config.toml
n_layer = 17
head_dim = 64
d_mlp = 896
positions = "rope"
qk_norm = true
init_std_qkv = 0.0381
init_std_down = 0.00327
beta1 = 0.9
lr_head = 0.00914
grad_clip = 0.5
schedule = "wsd"
decay_fraction = 0.632
seq_len = 2048
doc_mask = true
dataset = "wikipedia_en"
Each number is 200 + 20 x the weight over its row's rms, rounded and kept within 0 to 999. Layers, rows and columns count from 0. The size before them is the row's rms in percent of the matrix's.

# down: layer 4 MLP down (transposed), 896x224, rms 0.328, rows 103-133, columns 112-223
# up: layer 4 MLP up, 896x224, rms 0.17, rows 104-134, columns 112-223
down103,102,220,206,182,190,190,205,196,178,217,193,227,199,227,186,199,175,231,232,168,131,194,183,181,195,215,177,222,220,199,214,166,163,185,236,171,229,186,220,235,238,210,222,197,184,178,189,232,193,191,212,223,235,156,206,191,212,197,210,114,220,206,195,220,209,207,192,173,204,178,192,212,219,183,195,215,221,196,196,193,193,206,209,214,255,202,183,215,199,198,223,220,187,212,169,182,225,174,182,202,176,206,176,195,197,190,220,202,187,217,202,227,186
up104,091,185,190,206,235,182,192,200,218,191,176,218,183,199,196,200,214,202,210,193,203,240,214,228,217,179,220,206,185,172,182,195,163,204,198,181,189,234,202,233,216,172,234,193,204,215,214,207,178,161,219,202,239,203,227,196,181,232,201,246,179,218,194,158,189,211,219,208,206,195,203,218,202,182,170,185,226,222,219,193,217,199,211,182,219,200,207,221,215,190,174,214,240,217,214,191,202,218,197,160,191,207,197,156,190,221,187,216,232,171,184,179,187
down104,092,191,179,174,185,205,201,225,201,258,211,233,178,204,215,209,188,171,212,202,172,192,224,186,225,216,168,226,199,217,205,196,224,215,184,211,181,201,196,185,202,197,178,176,202,191,181,221,204,213,239,217,177,191,227,177,196,196,242,173,221,193,200,244,216,185,153,169,209,185,185,190,202,212,215,223,196,179,184,209,182,228,186,192,213,167,207,169,192,175,225,204,189,188,207,190,175,215,217,192,183,199,214,217,200,215,218,205,208,242,220,219,204
up105,097,232,211,195,199,197,196,227,226,223,201,200,220,222,147,188,185,183,199,195,189,204,189,234,171,214,194,196,230,216,180,214,202,198,205,206,164,218,169,216,200,207,178,184,216,198,230,190,163,223,183,208,226,151,211,196,179,204,195,197,194,228,191,205,206,182,192,178,238,214,212,195,185,175,155,219,261,170,214,211,216,224,236,207,187,234,199,229,215,229,184,197,180,194,214,186,176,162,193,180,227,200,196,191,202,261,234,190,172,204,197,208,199
down105,101,199,203,212,208,203,186,210,192,171,198,182,184,182,253,208,218,220,202,195,208,181,207,183,225,189,187,177,204,187,227,207,206,224,203,222,205,189,223,214,226,202,233,208,209,230,147,205,244,203,235,201,182,215,158,202,203,203,212,176,235,186,210,186,183,205,163,197,148,182,193,208,194,198,235,199,171,245,184,158,168,185,201,195,187,202,201,181,200,174,172,218,245,188,220,202,196,194,207,209,179,195,215,172,186,157,204,215,234,205,180,142,185
up106,099,207,181,173,186,242,165,226,175,222,206,211,178,208,188,196,195,217,246,211,245,237,183,220,205,183,169,190,205,182,175,187,196,177,189,223,208,207,170,206,209,255,232,207,187,145,189,188,225,212,234,206,211,212,183,215,195,190,194,188,168,221,212,212,187,180,197,189,198,205,226,184,168,195,199,219,199,182,210,215,151,201,183,208,203,208,177,196,211,200,213,206,202,184,178,210,194,239,206,169,200,207,190,168,184,190,227,210,196,187,199,218,201
down106,104,163,174,233,222,185,234,219,186,183,202,220,201,202,201,232,161,157,178,160,193,180,184,169,167,228,186,200,165,178,177,189,193,202,213,193,198,199,206,219,222,181,221,177,179,203,210,224,202,226,174,190,188,182,218,177,210,225,194,218,210,180,193,219,194,198,168,184,166,186,171,220,212,195,185,179,223,224,227,190,213,204,212,217,226,230,212,201,186,191,206,189,196,219,205,194,174,211,209,190,222,220,210,189,215,236,206,210,234,213,200,202,169
up107,108,233,180,188,226,170,233,164,213,175,207,194,179,193,209,231,211,223,199,165,187,153,214,207,207,168,213,232,183,212,187,193,214,235,197,190,202,189,192,205,218,196,191,208,224,217,213,216,214,199,207,178,207,203,213,175,213,194,175,171,225,233,218,232,191,227,179,254,171,210,220,217,211,192,194,160,208,213,231,220,185,205,216,219,196,216,217,166,212,231,217,225,188,223,170,226,202,210,216,213,171,210,219,186,226,193,209,191,182,249,187,216,190
down107,105,176,199,218,184,197,206,222,169,182,176,187,197,193,185,206,189,193,216,201,206,260,186,236,182,219,176,182,211,191,205,188,194,190,206,204,178,236,201,219,238,204,202,190,197,208,183,203,194,195,204,226,196,231,185,214,170,184,204,236,177,180,179,165,201,193,232,189,222,188,176,186,205,213,211,237,200,182,181,188,197,218,185,192,221,225,198,207,150,189,169,191,200,170,197,191,189,191,175,171,236,226,224,173,195,213,198,155,251,204,199,178,169
up108,107,224,195,208,197,217,205,213,207,180,195,190,201,154,192,182,197,214,175,209,191,159,158,189,199,210,200,224,242,235,229,198,186,212,210,155,190,190,201,206,240,177,209,192,168,234,163,211,251,210,200,165,209,227,219,188,209,218,206,213,192,178,208,200,152,218,223,221,167,217,226,228,205,201,190,226,147,219,212,232,213,215,202,184,156,202,201,186,187,205,232,199,228,196,187,206,218,172,191,237,179,189,185,216,199,195,210,184,167,190,183,218,183
down108,095,187,191,206,146,197,195,200,193,179,205,198,208,202,163,223,218,184,215,205,186,249,253,188,217,150,196,169,208,202,164,203,246,206,186,196,215,223,181,185,182,195,212,196,172,208,207,168,142,176,197,212,187,171,176,199,231,238,204,202,208,192,194,179,222,189,169,177,201,165,202,199,174,203,177,182,205,181,189,169,205,196,213,222,226,184,211,172,183,241,202,191,213,183,217,178,210,213,195,156,178,192,241,167,203,196,198,214,203,221,225,192,229
up109,098,216,185,228,210,218,197,183,225,178,195,201,187,192,187,210,199,155,208,201,207,159,190,180,173,180,148,230,208,210,190,199,196,180,170,217,234,171,167,173,205,227,200,187,238,189,213,195,193,205,187,218,204,167,199,184,213,186,181,231,196,216,206,215,177,183,237,179,185,211,235,173,174,182,210,246,182,153,176,216,192,193,224,203,191,199,221,198,181,220,218,203,177,166,216,182,157,215,208,188,206,189,200,208,212,204,186,209,200,207,211,205,170
down109,097,201,220,208,181,186,218,217,196,171,201,192,215,186,224,200,231,240,213,200,202,203,216,161,187,201,213,183,186,208,220,236,221,227,232,197,183,225,190,217,205,199,186,185,176,198,195,209,201,214,192,186,220,237,183,220,175,220,224,193,207,202,213,215,206,191,176,199,176,179,149,221,252,215,210,165,219,234,205,203,209,211,199,227,212,199,190,188,229,187,213,172,203,243,208,199,227,217,178,171,182,211,178,206,209,232,224,205,227,199,205,202,187
up110,102,217,178,237,236,182,176,223,211,184,205,174,174,229,181,195,231,214,203,191,213,187,208,205,174,176,209,206,185,172,231,210,211,183,223,190,169,230,207,179,199,202,216,195,202,180,188,217,158,216,216,234,268,196,195,197,192,186,186,160,181,190,211,198,197,200,228,193,249,187,191,209,211,209,187,229,195,195,194,242,189,185,201,163,187,192,188,232,198,195,178,171,184,198,152,217,194,179,167,186,205,201,193,215,201,175,216,220,216,192,226,216,194
down110,097,204,212,224,179,161,168,208,186,198,168,206,231,171,216,198,179,214,216,221,217,209,196,197,229,191,218,195,221,210,189,225,204,204,200,199,189,173,186,171,206,202,183,172,240,195,194,211,220,213,227,202,215,213,215,203,215,188,207,208,204,186,184,173,156,214,242,250,183,210,220,200,210,209,249,181,205,204,192,183,202,223,197,117,167,167,187,193,183,201,204,232,200,197,202,227,187,233,207,216,193,234,223,213,219,201,209,204,186,189,186,197,171
up111,101,183,186,189,170,197,204,215,220,212,206,211,200,210,222,208,171,196,214,190,211,203,182,167,179,186,176,230,215,219,228,222,200,213,202,216,190,161,201,181,202,202,183,215,200,195,173,193,211,210,206,198,198,202,219,216,204,188,246,213,200,196,212,231,223,236,198,207,190,194,179,205,203,226,197,200,192,238,219,230,220,176,206,181,166,207,200,172,219,183,184,218,189,181,184,170,213,185,194,193,205,237,197,195,210,218,217,195,205,144,157,173,182
down111,133,230,216,194,199,200,166,220,189,173,211,238,197,231,222,211,221,182,192,183,196,166,194,177,209,219,237,184,192,187,211,181,162,194,204,219,188,237,186,225,201,204,203,206,201,179,223,215,172,207,203,184,206,218,189,184,206,173,151,185,208,225,211,196,198,206,187,196,186,218,178,196,206,217,198,202,213,176,220,204,157,199,204,219,173,216,172,199,193,257,208,217,209,208,214,219,182,174,207,254,205,224,188,197,214,205,191,223,186,163,178,276,187
up112,104,249,170,165,199,186,162,218,179,231,237,197,234,199,242,180,207,199,199,203,233,189,192,228,213,213,185,182,206,166,190,194,186,183,219,171,171,202,203,212,213,189,164,220,224,226,183,183,175,150,204,187,211,221,169,171,203,208,182,211,203,209,225,184,202,205,207,205,217,204,160,190,192,216,172,259,207,211,193,207,175,207,211,181,199,189,207,211,160,206,173,194,181,202,181,242,183,210,189,191,208,175,176,171,187,187,202,211,178,189,156,177,219
down112,103,204,135,217,190,217,222,209,227,173,203,224,175,195,167,247,190,212,179,186,174,205,207,196,219,141,211,224,211,229,185,189,233,216,219,184,228,214,204,199,207,200,186,173,209,204,174,246,191,213,219,167,191,197,228,152,216,173,183,201,193,194,215,180,210,200,193,185,222,188,225,183,181,218,180,179,210,174,191,187,182,183,186,213,207,177,207,202,218,204,203,176,204,199,231,181,235,201,204,213,183,172,185,203,232,198,192,232,225,187,220,184,218
up113,104,211,268,211,201,181,200,201,208,210,207,189,189,211,163,200,178,199,180,186,193,190,190,222,165,192,195,249,192,196,198,201,205,215,190,209,176,206,215,211,219,202,185,184,233,207,190,182,173,200,167,194,225,177,186,187,214,220,160,192,186,200,196,155,201,190,209,191,202,195,164,195,211,197,233,155,195,221,197,223,189,226,208,235,199,237,168,219,197,204,200,195,184,221,196,177,197,248,216,151,195,189,191,186,194,195,219,176,215,199,217,186,180
down113,095,217,160,212,211,214,225,198,214,189,197,208,212,192,181,209,215,227,208,198,212,214,219,199,204,196,175,177,226,181,203,204,223,215,191,226,177,196,175,250,194,210,198,190,140,165,193,200,185,205,196,200,193,195,237,227,212,191,184,222,186,207,213,200,180,206,212,206,220,206,185,196,214,203,179,210,195,168,187,225,165,184,203,173,216,153,234,218,211,206,200,219,204,199,201,226,191,229,165,199,211,161,193,219,209,163,210,223,189,226,201,219,205
up114,096,199,168,233,179,218,216,174,189,191,203,225,190,184,185,165,231,196,225,223,217,203,184,226,205,214,181,189,175,236,179,215,196,166,201,170,189,215,205,229,205,196,225,223,206,177,213,173,247,168,229,218,185,182,198,215,195,212,188,196,182,213,201,198,195,184,178,201,210,223,170,250,199,214,238,207,196,213,191,215,194,217,165,192,193,173,192,201,168,178,230,199,199,202,214,172,169,179,222,227,188,201,198,165,192,204,165,195,181,232,218,208,216
down114,097,185,222,169,178,157,205,196,205,192,184,219,239,224,232,248,167,220,205,186,172,199,191,173,186,199,218,242,213,189,232,207,219,209,201,175,198,201,176,174,186,210,211,186,186,208,184,238,183,215,189,202,183,208,189,171,199,204,206,224,201,172,205,204,174,167,231,201,176,223,198,153,201,198,194,163,227,200,196,168,227,204,231,205,183,227,220,196,195,189,200,192,176,181,188,199,214,255,212,170,200,180,202,161,215,211,225,200,192,181,210,216,200
up115,099,195,198,206,186,226,211,167,167,204,177,207,206,186,199,194,222,218,186,197,215,248,151,182,188,210,215,226,204,210,193,199,187,216,177,233,181,182,208,203,228,207,181,196,216,227,210,205,193,205,236,209,190,192,157,198,203,171,214,217,200,233,189,184,209,217,240,163,161,218,202,208,188,191,182,173,180,215,182,173,226,196,207,194,209,200,212,215,221,197,171,200,200,181,215,214,211,191,226,197,215,186,185,171,195,187,149,200,198,201,223,201,193
down115,105,228,204,211,199,164,237,220,212,171,212,214,191,209,225,211,208,191,210,181,191,185,242,195,208,198,195,205,200,176,198,224,241,200,225,175,212,224,207,222,207,181,225,203,156,173,209,223,187,190,177,172,168,216,186,194,184,209,181,172,205,218,196,212,223,206,196,193,217,167,182,185,188,196,210,217,217,194,220,211,172,208,211,235,192,190,195,186,188,224,229,251,192,233,163,183,202,188,188,251,202,208,185,219,187,215,210,219,197,200,211,205,227
up116,108,168,184,147,191,194,223,187,195,198,174,215,192,246,173,184,209,207,178,206,150,228,212,178,211,176,169,251,195,179,220,208,228,187,211,167,229,203,206,189,172,194,192,209,201,206,176,185,208,199,217,206,184,208,186,189,196,197,196,196,162,229,236,198,220,218,176,221,187,245,204,219,200,151,170,205,180,194,177,225,174,196,197,208,190,210,159,179,177,210,223,170,215,237,173,233,186,222,218,237,231,187,221,157,214,172,195,213,222,164,189,190,186
down116,096,236,211,216,213,210,221,204,210,206,197,253,203,194,208,186,177,182,198,203,208,158,196,155,171,226,207,168,193,201,199,189,161,193,176,222,182,193,189,210,201,235,193,184,201,203,212,190,175,213,195,229,224,176,192,210,226,176,194,205,214,184,200,201,177,236,229,174,205,149,209,191,172,185,197,215,213,201,212,203,214,202,224,215,217,195,235,215,210,232,202,233,159,191,187,176,174,193,204,170,211,223,168,223,215,201,211,165,169,210,194,179,181
up117,109,219,165,204,214,197,232,175,197,201,209,182,167,205,220,182,176,197,197,228,210,214,190,218,199,175,202,220,211,206,161,171,203,197,185,189,212,205,183,187,193,203,179,205,219,202,222,195,199,208,214,225,215,163,194,176,208,190,184,197,222,188,151,219,182,195,212,171,199,208,182,183,174,222,220,183,218,189,173,189,175,184,244,179,203,219,206,204,180,190,174,206,214,185,208,207,191,192,189,192,192,186,231,245,193,164,190,192,230,247,244,219,212
down117,118,236,205,177,180,204,195,187,239,234,204,211,182,216,217,223,212,188,210,191,219,216,199,217,185,224,166,190,245,184,238,214,203,211,196,178,203,207,221,187,181,169,225,174,196,216,179,224,215,225,167,181,210,214,206,202,187,227,198,205,188,211,208,187,177,174,208,203,188,191,186,203,205,195,187,215,208,198,181,219,201,230,190,208,180,179,176,196,185,166,231,239,192,195,201,199,211,218,199,254,175,184,171,170,188,175,230,178,203,187,180,192,223
up118,098,204,213,193,190,191,193,219,169,192,191,214,174,186,208,213,221,196,205,193,196,183,206,205,162,181,170,202,207,175,185,217,201,231,215,202,200,222,221,219,216,197,191,200,201,174,233,201,196,207,202,160,188,187,203,190,197,190,213,194,215,230,228,229,185,230,181,207,210,221,208,213,164,218,226,201,247,169,206,210,210,165,193,203,205,173,202,193,223,197,188,194,215,217,203,189,139,175,185,188,260,181,191,210,212,199,219,200,190,174,197,168,218
down118,099,191,184,205,212,231,157,200,203,171,206,184,232,209,209,213,210,222,196,208,225,215,206,203,241,207,203,181,195,222,226,138,196,176,202,189,225,196,199,204,210,210,188,221,177,242,164,212,187,210,190,207,220,231,190,185,192,213,190,208,192,185,188,159,199,193,217,210,153,182,174,188,229,168,168,193,181,213,199,151,202,204,212,228,171,235,165,187,183,246,192,167,197,182,215,180,262,204,201,176,183,201,200,170,192,189,200,208,207,202,195,228,175
up119,104,202,192,233,212,208,233,232,222,216,188,167,178,203,194,191,217,178,188,185,194,189,194,206,168,230,190,198,208,230,218,189,216,182,192,183,189,173,211,187,187,242,204,205,192,195,222,179,186,212,191,208,197,251,212,243,203,238,192,183,253,239,192,193,202,199,179,183,221,198,210,193,190,190,147,191,169,231,217,211,168,175,204,196,237,220,219,201,217,216,191,186,224,228,186,189,208,193,185,200,188,162,167,189,211,189,192,172,222,198,226,223,162
down119,097,199,174,238,185,184,168,192,168,191,211,187,201,203,198,198,162,196,206,183,193,226,215,175,237,182,203,214,190,194,191,179,170,184,223,272,204,199,193,207,203,223,219,226,186,205,214,185,202,182,192,197,223,168,209,207,217,178,207,187,172,184,227,203,209,206,200,212,156,169,208,220,204,177,213,194,221,166,204,205,203,248,195,195,203,208,145,204,170,174,222,217,210,173,204,190,193,190,189,183,182,240,215,215,200,191,189,226,196,183,202,151,204
up120,097,213,164,169,184,225,202,194,181,178,200,200,188,211,180,167,164,197,207,218,190,212,194,208,190,199,175,188,204,158,235,180,199,183,226,181,218,219,187,208,193,208,201,236,185,219,200,210,196,206,206,212,196,211,241,208,203,181,221,182,210,162,205,197,169,164,196,192,149,204,206,234,172,217,162,228,204,212,207,169,201,216,218,214,205,180,231,183,227,216,173,212,190,206,219,188,234,203,209,172,227,174,188,202,219,208,204,188,206,215,168,202,191
down120,097,206,232,218,186,180,203,197,205,207,219,208,201,221,216,199,229,175,190,169,204,205,188,185,197,212,243,201,207,212,192,182,214,181,209,184,194,173,206,218,241,183,222,155,201,160,195,166,212,210,205,216,229,197,199,189,192,218,175,207,196,213,221,210,242,213,200,199,244,198,230,188,196,202,202,194,207,205,228,191,193,176,184,198,202,234,156,214,195,206,211,204,201,219,178,196,191,195,189,236,169,209,218,202,204,210,222,195,174,184,208,192,225
up121,101,211,189,214,238,209,171,192,175,232,213,225,233,191,224,189,189,201,222,189,178,190,202,221,183,196,207,214,218,189,234,202,232,197,200,220,206,201,182,201,234,152,215,212,205,153,217,224,206,175,163,210,194,213,201,221,203,214,189,181,187,187,178,237,179,214,228,175,228,208,185,209,209,180,201,214,205,206,167,165,200,194,197,210,181,178,236,228,216,194,220,175,220,182,214,233,206,149,198,188,202,235,223,221,186,218,225,218,219,169,202,214,180
down121,097,163,211,206,199,185,219,217,199,246,174,219,169,237,188,224,191,236,196,206,174,187,223,164,218,204,212,184,169,231,198,218,180,186,195,187,204,196,176,158,209,220,179,203,192,197,200,178,192,208,201,199,209,212,214,192,168,175,204,216,206,232,238,184,196,193,195,211,173,176,208,185,185,198,229,202,162,182,241,230,187,207,195,168,193,187,154,200,164,202,192,221,189,251,178,200,223,241,223,231,174,200,177,165,208,197,172,167,190,183,209,171,228
up122,107,207,215,207,161,174,196,190,185,198,167,205,206,170,164,214,203,217,166,178,191,214,193,210,211,208,231,215,229,180,204,232,164,195,219,205,207,153,217,209,185,188,215,199,163,202,172,228,218,185,193,175,221,213,234,187,207,229,220,209,224,199,162,215,225,170,185,183,173,207,237,174,215,189,224,197,198,187,202,202,217,181,204,197,224,166,239,215,202,206,190,198,186,215,202,199,210,166,165,199,192,199,225,189,216,235,219,202,199,195,181,230,183
down122,101,199,201,193,225,190,209,214,202,227,196,205,181,183,234,211,163,194,206,218,206,215,172,199,203,199,193,212,181,218,176,204,204,187,213,213,194,239,214,191,199,215,209,169,207,203,208,204,188,207,179,216,196,259,189,213,213,207,177,181,129,218,234,191,203,192,212,213,227,194,166,215,201,216,226,210,202,225,243,173,181,168,184,219,219,239,204,247,185,169,201,184,226,199,219,184,189,214,221,217,233,191,197,207,223,184,186,209,177,229,197,183,195
up123,094,219,211,231,202,224,196,222,200,177,232,205,200,201,173,230,187,183,218,207,183,205,202,217,187,158,192,201,234,187,180,182,207,190,215,195,236,188,189,213,218,226,177,189,181,209,179,235,206,204,211,210,187,162,174,218,190,221,176,196,231,224,207,205,198,162,227,192,189,182,197,204,195,181,202,209,206,249,209,218,246,232,213,186,173,192,210,164,176,196,186,197,186,232,236,174,196,198,169,189,186,215,200,211,203,181,212,203,208,198,216,187,209
down123,099,192,199,161,179,200,192,205,201,219,192,222,202,235,204,198,215,201,197,197,219,187,192,208,193,206,224,202,189,204,222,202,202,210,187,223,160,215,217,214,164,168,202,211,205,218,205,201,210,219,185,169,213,182,197,221,221,190,206,205,159,167,213,216,198,185,174,213,240,217,185,185,210,211,210,193,146,151,185,192,180,187,171,174,213,241,217,240,260,186,191,226,170,173,163,217,198,197,223,205,187,174,202,193,191,186,193,212,197,202,173,201,210
up124,096,195,193,219,184,189,181,227,155,187,219,197,200,206,188,207,161,205,212,171,188,237,211,226,224,197,219,230,204,185,196,172,173,205,204,239,171,194,199,180,213,236,180,222,203,206,208,194,181,188,221,177,171,244,169,223,198,183,194,173,208,203,237,189,215,211,199,214,192,181,227,195,234,196,201,205,169,209,217,200,239,232,173,220,202,193,182,191,208,190,213,215,213,181,243,202,220,175,216,226,214,151,196,220,189,183,222,206,224,187,218,171,177
down124,095,198,198,197,177,212,249,186,215,164,194,175,190,212,185,198,229,201,219,168,203,155,239,194,196,206,194,224,206,210,196,164,228,238,201,185,192,206,210,213,202,166,200,209,159,205,199,243,241,192,186,187,229,190,208,211,208,234,205,185,184,198,171,231,190,237,160,218,185,212,197,219,192,231,184,191,208,190,192,213,162,189,210,195,190,221,235,207,179,211,201,213,187,210,183,222,189,221,227,170,212,195,204,201,211,194,201,176,206,180,190,194,186
up125,101,182,190,171,183,221,214,236,203,172,237,213,168,202,207,183,185,228,217,233,189,180,218,168,168,171,180,210,228,193,205,199,228,206,223,217,201,216,242,207,259,225,193,199,195,213,195,210,187,187,187,177,161,178,187,202,181,219,187,197,208,197,204,156,215,207,220,222,189,188,215,187,200,184,160,213,179,201,175,187,195,238,219,167,229,185,210,211,202,236,201,207,219,187,186,190,233,201,226,205,215,208,209,203,187,244,183,225,193,229,162,199,175
down125,100,186,202,210,214,186,204,160,201,206,191,204,243,189,216,178,202,168,223,188,220,223,167,171,199,224,222,186,173,224,196,185,198,209,177,194,198,188,205,222,216,194,220,188,201,183,187,193,238,202,187,212,206,216,216,241,221,201,187,169,199,191,176,250,178,204,194,189,206,194,189,200,227,190,218,192,177,167,235,206,228,158,184,234,193,205,202,164,172,184,187,169,199,196,198,214,172,198,171,168,168,224,231,190,229,187,222,189,222,195,228,205,224
up126,098,216,199,186,190,207,169,203,205,186,182,198,186,217,184,176,209,190,222,188,184,178,201,217,196,197,179,182,172,180,183,199,195,249,238,204,204,202,221,177,206,201,189,196,166,193,182,187,161,185,178,183,202,205,168,205,207,211,231,218,187,219,207,204,200,175,223,193,198,206,178,209,182,199,172,189,252,197,235,182,230,197,187,202,214,224,183,188,185,177,198,175,175,192,204,201,170,195,153,208,227,158,208,221,193,178,203,229,197,160,171,211,147
down126,099,190,190,197,223,209,188,213,191,175,228,220,224,185,211,194,181,215,202,198,220,210,199,211,195,201,209,209,212,223,217,190,208,161,176,209,217,171,192,224,225,205,218,208,234,222,231,201,237,190,229,208,209,199,207,204,229,191,167,197,201,201,193,214,210,198,185,219,200,215,186,222,211,211,217,220,198,203,180,186,188,225,224,215,203,195,243,192,221,213,188,228,181,189,194,211,209,181,234,226,182,204,207,192,195,221,194,164,217,220,186,206,215
up127,105,150,206,195,150,176,166,212,175,140,213,214,184,203,199,199,198,184,218,214,188,180,174,200,208,229,201,202,220,177,218,188,165,186,233,220,214,189,221,206,193,190,181,200,207,196,181,234,181,199,193,209,214,210,196,193,206,201,216,189,211,206,220,189,195,170,207,190,228,175,192,186,195,199,177,215,215,211,158,216,213,213,172,206,247,174,234,205,212,188,193,183,207,221,184,180,193,174,210,180,206,192,176,219,176,205,198,227,214,211,158,202,216
down127,103,239,228,219,236,204,203,226,205,233,211,174,246,206,170,181,179,183,196,200,222,183,193,208,199,177,202,221,176,209,199,223,218,219,188,201,197,192,177,178,220,219,212,169,194,216,201,175,230,203,174,206,236,230,200,218,168,197,233,194,192,203,181,218,221,217,226,217,179,178,224,214,182,233,212,210,206,167,236,193,194,200,233,228,211,180,189,200,190,215,198,224,206,189,203,229,186,190,200,216,190,193,192,211,212,229,213,179,208,192,200,207,185
up128,106,205,231,207,185,204,231,207,207,178,214,252,217,231,209,198,169,233,204,179,201,205,224,197,165,204,208,230,206,206,215,211,204,209,213,198,176,201,235,215,181,186,208,210,238,185,168,180,236,175,206,209,177,179,179,198,201,210,223,212,188,191,184,194,205,186,207,206,210,198,192,226,246,175,187,196,177,244,188,189,204,154,208,173,221,136,198,223,204,211,188,170,225,202,204,198,196,194,195,187,228,194,200,187,206,223,195,223,205,194,202,181,177
down128,094,195,190,226,198,231,197,196,193,213,191,200,185,195,220,189,180,184,235,192,204,209,183,179,230,160,213,184,184,201,213,224,187,207,230,203,222,210,217,219,166,180,203,210,198,187,228,204,173,199,165,195,239,204,253,214,179,180,186,190,172,207,233,202,219,169,199,208,199,197,186,208,232,222,211,218,221,204,209,202,196,213,197,205,189,203,198,198,205,216,203,185,193,199,213,181,182,189,168,170,184,207,224,194,200,181,214,181,192,219,173,200,208
up129,103,217,213,203,216,213,191,197,207,229,226,198,217,221,199,182,202,222,224,188,218,189,221,243,198,227,199,223,190,194,178,213,215,177,185,215,193,190,210,231,207,210,175,180,214,194,161,195,195,199,196,231,182,205,219,205,209,190,192,251,209,179,217,196,207,194,184,209,178,200,184,221,214,176,177,203,214,206,234,178,200,254,205,212,221,195,197,202,188,234,174,201,186,189,147,180,202,208,179,158,205,189,241,203,196,174,231,209,205,213,198,254,190
down129,094,192,203,176,196,170,205,215,205,181,196,172,203,204,205,197,211,191,186,200,192,233,178,205,243,185,196,218,209,203,182,195,186,254,202,216,187,241,176,194,170,182,210,234,218,162,248,198,198,212,218,165,235,167,188,199,199,216,202,195,218,258,209,201,198,183,203,189,205,189,233,198,206,204,229,204,181,207,186,248,172,201,179,186,185,229,211,187,229,182,190,213,216,210,223,235,212,177,175,196,227,244,169,182,190,201,163,207,182,207,215,164,187
up130,093,179,187,202,176,216,179,210,192,201,188,190,171,163,209,201,208,195,196,227,188,213,212,210,215,201,183,226,159,179,215,173,203,191,174,220,189,196,218,196,215,198,211,174,209,181,210,179,233,194,199,226,224,204,210,214,217,242,209,187,185,181,194,185,217,192,172,205,203,148,190,190,214,205,206,199,187,185,213,169,240,225,187,186,155,180,230,235,208,199,194,205,204,175,211,225,207,204,194,185,171,202,216,201,192,214,198,196,186,228,188,197,236
down130,098,196,185,219,191,191,187,182,165,193,220,192,218,219,204,197,203,219,221,225,213,194,203,186,183,189,163,185,225,210,201,210,172,190,233,163,238,199,191,242,178,222,211,221,214,174,190,216,182,197,205,152,176,193,213,179,176,196,214,180,162,190,188,222,185,195,224,193,211,224,198,180,206,199,201,203,186,184,170,209,162,218,235,182,216,189,186,178,200,230,195,165,195,204,182,187,222,176,228,214,204,218,219,167,232,173,199,210,200,207,189,202,124
up131,098,206,203,192,262,218,233,186,191,207,180,226,196,205,188,198,207,179,174,207,174,173,208,231,201,198,204,203,212,205,165,204,213,182,190,187,200,201,221,215,211,181,214,209,211,205,215,221,223,238,213,196,238,226,188,197,174,206,232,198,193,204,173,209,192,233,190,223,175,214,216,178,224,191,189,200,197,195,172,179,203,238,248,199,239,204,169,196,168,172,188,184,194,207,182,199,211,210,214,202,219,185,176,170,176,210,199,207,194,206,190,199,236
down131,093,202,196,187,167,203,181,202,219,179,227,204,202,181,192,214,226,227,197,195,206,239,194,186,190,195,202,202,186,221,211,238,192,224,220,207,187,198,180,222,186,202,177,183,204,199,190,196,200,193,202,192,159,189,200,190,253,186,144,205,182,185,238,168,216,181,170,221,201,189,134,218,213,186,208,198,213,221,188,247,188,192,158,196,218,161,226,228,196,228,200,224,213,184,220,193,180,199,185,180,203,201,211,193,179,195,208,183,214,187,233,225,195
up132,093,220,233,197,187,210,176,220,216,227,170,163,229,172,181,208,197,200,210,206,225,180,182,249,190,202,190,163,187,183,218,214,228,198,218,201,204,210,178,193,201,207,185,205,211,218,220,209,184,187,194,183,217,162,199,216,184,209,212,161,196,193,192,203,222,211,222,149,228,185,214,211,168,229,244,217,197,243,217,217,202,212,216,185,196,182,217,229,193,193,189,173,147,184,192,200,202,188,213,219,192,222,202,241,182,187,218,174,165,171,193,216,184
down132,096,213,217,220,192,174,223,154,201,217,231,216,189,210,244,202,240,186,188,204,181,196,214,183,207,198,232,217,224,204,191,179,180,206,190,170,231,168,181,211,177,214,181,220,225,185,220,183,214,190,229,229,182,236,173,252,232,169,180,195,201,215,214,202,225,209,228,190,191,211,195,204,216,195,197,206,206,172,213,192,221,194,201,206,230,187,159,199,205,185,202,216,214,193,221,214,166,172,205,223,194,203,182,187,205,226,207,245,201,184,174,176,209
up133,094,236,176,169,176,219,213,184,196,210,205,211,226,201,170,188,187,182,201,195,160,179,205,208,197,221,174,190,188,173,198,189,203,183,188,197,176,205,198,225,194,199,185,213,193,196,216,213,197,191,190,210,200,189,197,221,226,201,189,195,188,217,169,172,174,177,215,241,174,182,222,216,157,209,219,156,194,229,172,223,204,184,192,207,230,166,203,166,185,180,202,201,200,214,238,207,217,189,195,206,207,227,197,213,215,215,203,192,204,204,171,206,200
down133,101,177,227,196,223,189,204,197,199,194,201,205,181,173,176,242,183,229,211,192,210,205,190,198,212,179,205,202,205,225,212,169,187,223,203,224,211,220,185,168,207,214,226,188,174,170,172,189,190,193,207,185,196,191,211,168,194,194,207,234,226,189,216,199,207,232,163,176,213,180,211,189,225,196,187,190,202,184,214,193,205,188,188,194,203,206,197,224,196,218,191,214,161,218,168,183,200,195,208,211,200,208,197,196,224,211,228,216,205,186,232,186,187
up134,098,237,210,178,173,178,185,189,200,195,251,173,245,187,204,170,180,229,257,202,186,201,207,235,173,186,207,218,223,210,210,219,230,185,245,178,203,237,195,228,231,225,158,146,191,195,211,216,233,188,234,208,216,207,206,173,156,196,190,204,218,195,238,153,198,206,193,199,195,192,195,192,218,195,226,215,199,194,196,193,192,174,221,203,220,195,220,211,224,211,167,185,204,187,220,192,200,201,212,167,203,204,190,196,212,182,192,190,183,189,213,214,222